Weights of a small GPT-style language model, trained from scratch on English Wikipedia.
Size: 10 layers, width 256, 4 heads of 64, MLP 768 GELU, vocabulary 2048, 7.12M parameters.
Each number is 500 + 50 x the weight over its row's rms, rounded and kept within 0 to 999. Layers, rows and columns count from 0. Numbers have three digits each. The size before them is the row's rms in percent of the matrix's.

# layer 7 MLP down, 256x768, rms 0.056, rows 214-255, columns 64-127
099:436514583470575493522521470474510482478492547485607492437500443474506480392540507542486597561420468460432466556500446534569588540549444473549584549513530484506422419478499425557471413574451507
098:433444435477515559438498480589473604520498423442524493519561543487431564543517523495531502466512476592525589486601521485446537536485631467537460496604527520475428490499542458491595539466542494
100:485396461547572501496550464525592502458558538484585543442485444485566484461496473491605567427459530515550480530472509514544404476420453521416464602410555556515471411576492503495585584506503599
094:551456533494354501605512431564452528535497432534428458480563503532491478604563544558549471542508476500496436517423531481460520580441406484555555338482548541509411522549521482503520543499497473
103:502498536536479496439553422451524435475560543472537479494458547439589409467494567500524571487482468482508522340536546560472506449522488490530513521379477445537492558474475486412495488493456527
097:495447569605426452530423484539458562497554546492407505531467486450576457527496423424495464574506561463571508499507490453513499445519490650416495506532455516511473557480472463584454524550505433
098:493432522475567531422480500498500468525532446562453482434470572410480472494592508505436481480517540481576534545486509443499506524500473574550550457516546567528558475514429485486558401547479528
096:591460520485478479573478559485501529529410527444398495527576581555438469515533583458489461509499460579446586587487438559474499401498483580503465425475506493474444399524483463487425484485499515
103:484443462525457468537503477478578486374491476498547482487440451506452481409563578447594572506541460459495531466456466521428471512493550511459440464465475476478443556422513502481503485554525508
096:520403425469519447511489485460525616503552491529499531490461599535429468581431513548573482521528452560437477500482461525498522475561430477494433452468490420474443534510485456452541460531465602
089:502533513461487598460523400468520503515388489483385411567496540532511562504471412413532519502477513589534444515418386446542561487548572532410424541503466497446516537432449445484467445531472531
098:489573463416438497512573388601444540581430532543492505473478443559423443441503560453531499487429562478449472593585588473523635442496521546538519521455581627374458457418409443574458539471484555
098:508532529496466440513591574517505610559433462531436452469472536500506532435438568450499550463481428542501501500430524483440479495543447479420435480515410530545562537467548535450578529590545495
098:449606494460505463622489496493576506483593559478612524453577505486544464550564445493491480517455522409448439597409531490508510540488384577458478534509501482592478566477525456511525456519497516
095:476453451473536483471529519494487443519480476535369488480526559510536429451527544533434465491477591584508466542453441523576513523475536526516494595493506531479484497506419474506530517462512497
113:498552499373591486470595506460434516529461465531491479483477546469432561547426568420439551452446486486468598547531416470478394454579538440596520491438555495571590459519588562492571500477475425
117:586534509543468456475475434494524500513514476489547520436543426547515416506549563546422524471522486517529463435463463518436525465500505565542535544594536516464464527415473482447535513558502612
096:479515511469509528484505540497481532520510466525544498505436414590417488489517534434495533550573395472447546518521550530544583486473543429436453540481519578472503460403535419558538490537587535
098:395420507496492483581510552474483546505547506506512378607522492492591619449475453431463489537478524485522484481508440444548546527566419610478565493502392475594483542468613541449419521470587470
099:524499506499500518690435537507489431524575430543545540502464470533450537502482561487518427455552521512525493397479607531559473636521454499551451434530425525484541435501452477668493555449502504
091:513437537518410517494478510481553425439529534628493553450469483537535500377541488523575457465482611548545484454507511450596493615493542458505450492503455535402448472524511476474566558465553501
103:490522568544510367511474539481512498496454555590542489526539552518537475512531558462485522488453419527524469460548509550551485518494615384516477413526474410459563471495402475463467602476424602
100:519514393479486456501497518562460463507389476474541438498482492452416539528511548520460584549465479491450505523552467500514492521440553450477497544474464419431462499530541411492554489517555517
098:484620488516513526482569556466407471542488476507526464499439506495533593464487589597574457530519529509561439510546399532524647508580525491547574494574627458540451486523429567515585508528478454
102:539502545545484553497501476494442522612478469560467483429460552501542566621487534360476505495516459447516468582437508542523404462527461577505434526539448499542413474533563516514594409516536519
098:508441530445573486454528449480544395481445504451539497494463531515443437552489546506447485434484438505433562551562469457556387460534551566595524455569462504459451444474588470437615450453524480
106:423519612490490514484560452553562481531455452502459418513472503486565591450433517514491600503518462567400613483471557548523496495425413520608454421485496531503573496490456548466487560545482463
100:435559493496489440536522510448469533551478576482498454512508656502525556474472473523472484477528491530411506478414396515533485571490464514546519330474519516476548550420501455472583486497486464
099:518505449518396476422447449440495575452510610431503552460501508508563543491474583462501441465579501509464479430417435455398503551480602381446482501508515585416460454404455491536522523504342524
102:486511536461536561501465552462534470505517479466517496562542513528569495579487560433596414482478413500510578567532469449471516424626422508523492572560475469527474447585520581470467523466444567
100:574529479473454561513469541500437561495530530523533461583514407551537416500482509442531544488470515417500589458497547556471504559443562491422522404483517489497461568479469498451477626466567530
100:433373521497500512510467458438517470483542568543497538511473566498462504505489429494565417508471430383468544505456443421531550512471479524510507526529576434595530467543457489499494584502487395
100:631409524527535575447467462534491629468455537488523531543516433364470459502481433499490456438505488542471431575412526491536465498480529480488530558497471514551599484470507521433494515495594451
100:452529471480589535542519510529527512519523469445393498490502550536565438480517498500396472546485498499437442553529549502466554513438476482573483510516450439492511565447475531476511519481508453
096:443435512419459469503512457499414468523471538424474491561499552516513458581560576502507635494485456485457488481411472494459549519491548505559452528503555454473412575496550564486510480513508467
102:489512480493463453523457481469495489482507443444467402491485547578403419409493510597501576502397583534553508550535428492487473455546420527576495448589548520603515606549524376465485470540522489
103:538383442480555516439532512515494410496532483525453512505499503563532514534516517532497430514474579522539431525488473503420506544573522478508558488601488516563573458474496501445501620543508575
097:428429534500347540534399445562446485571511483565498463484516539460508504544509514557516552535587490506499464438568489535436526522535480478488512525500461502486585468482482544514438449522481546
099:455576375485573524534502500514483495472564472508458486505544561548496500541564487519562472463485464409515534447502472480523465551451475518536558457469506563561518503454578583574473544433479527
098:446488435379545449518476563549378600527600458426456363564497436594581554479562585406538495477456352534569541537522591526574507452488451545426494493573503517491523553533423429587522421444416534
095:512493456495446477514484481524564482539575487550480503415535469579427500499415440383388404497581550522503498533490584535471349502482434543539414516450470589481539456430562501424447526477495415
093:380542408499533519518508451438521421561426488454477522497455539472444481456477519469457452436510551462578446464504502544505492534510457493473508483514565477514483527542476470431499430480542458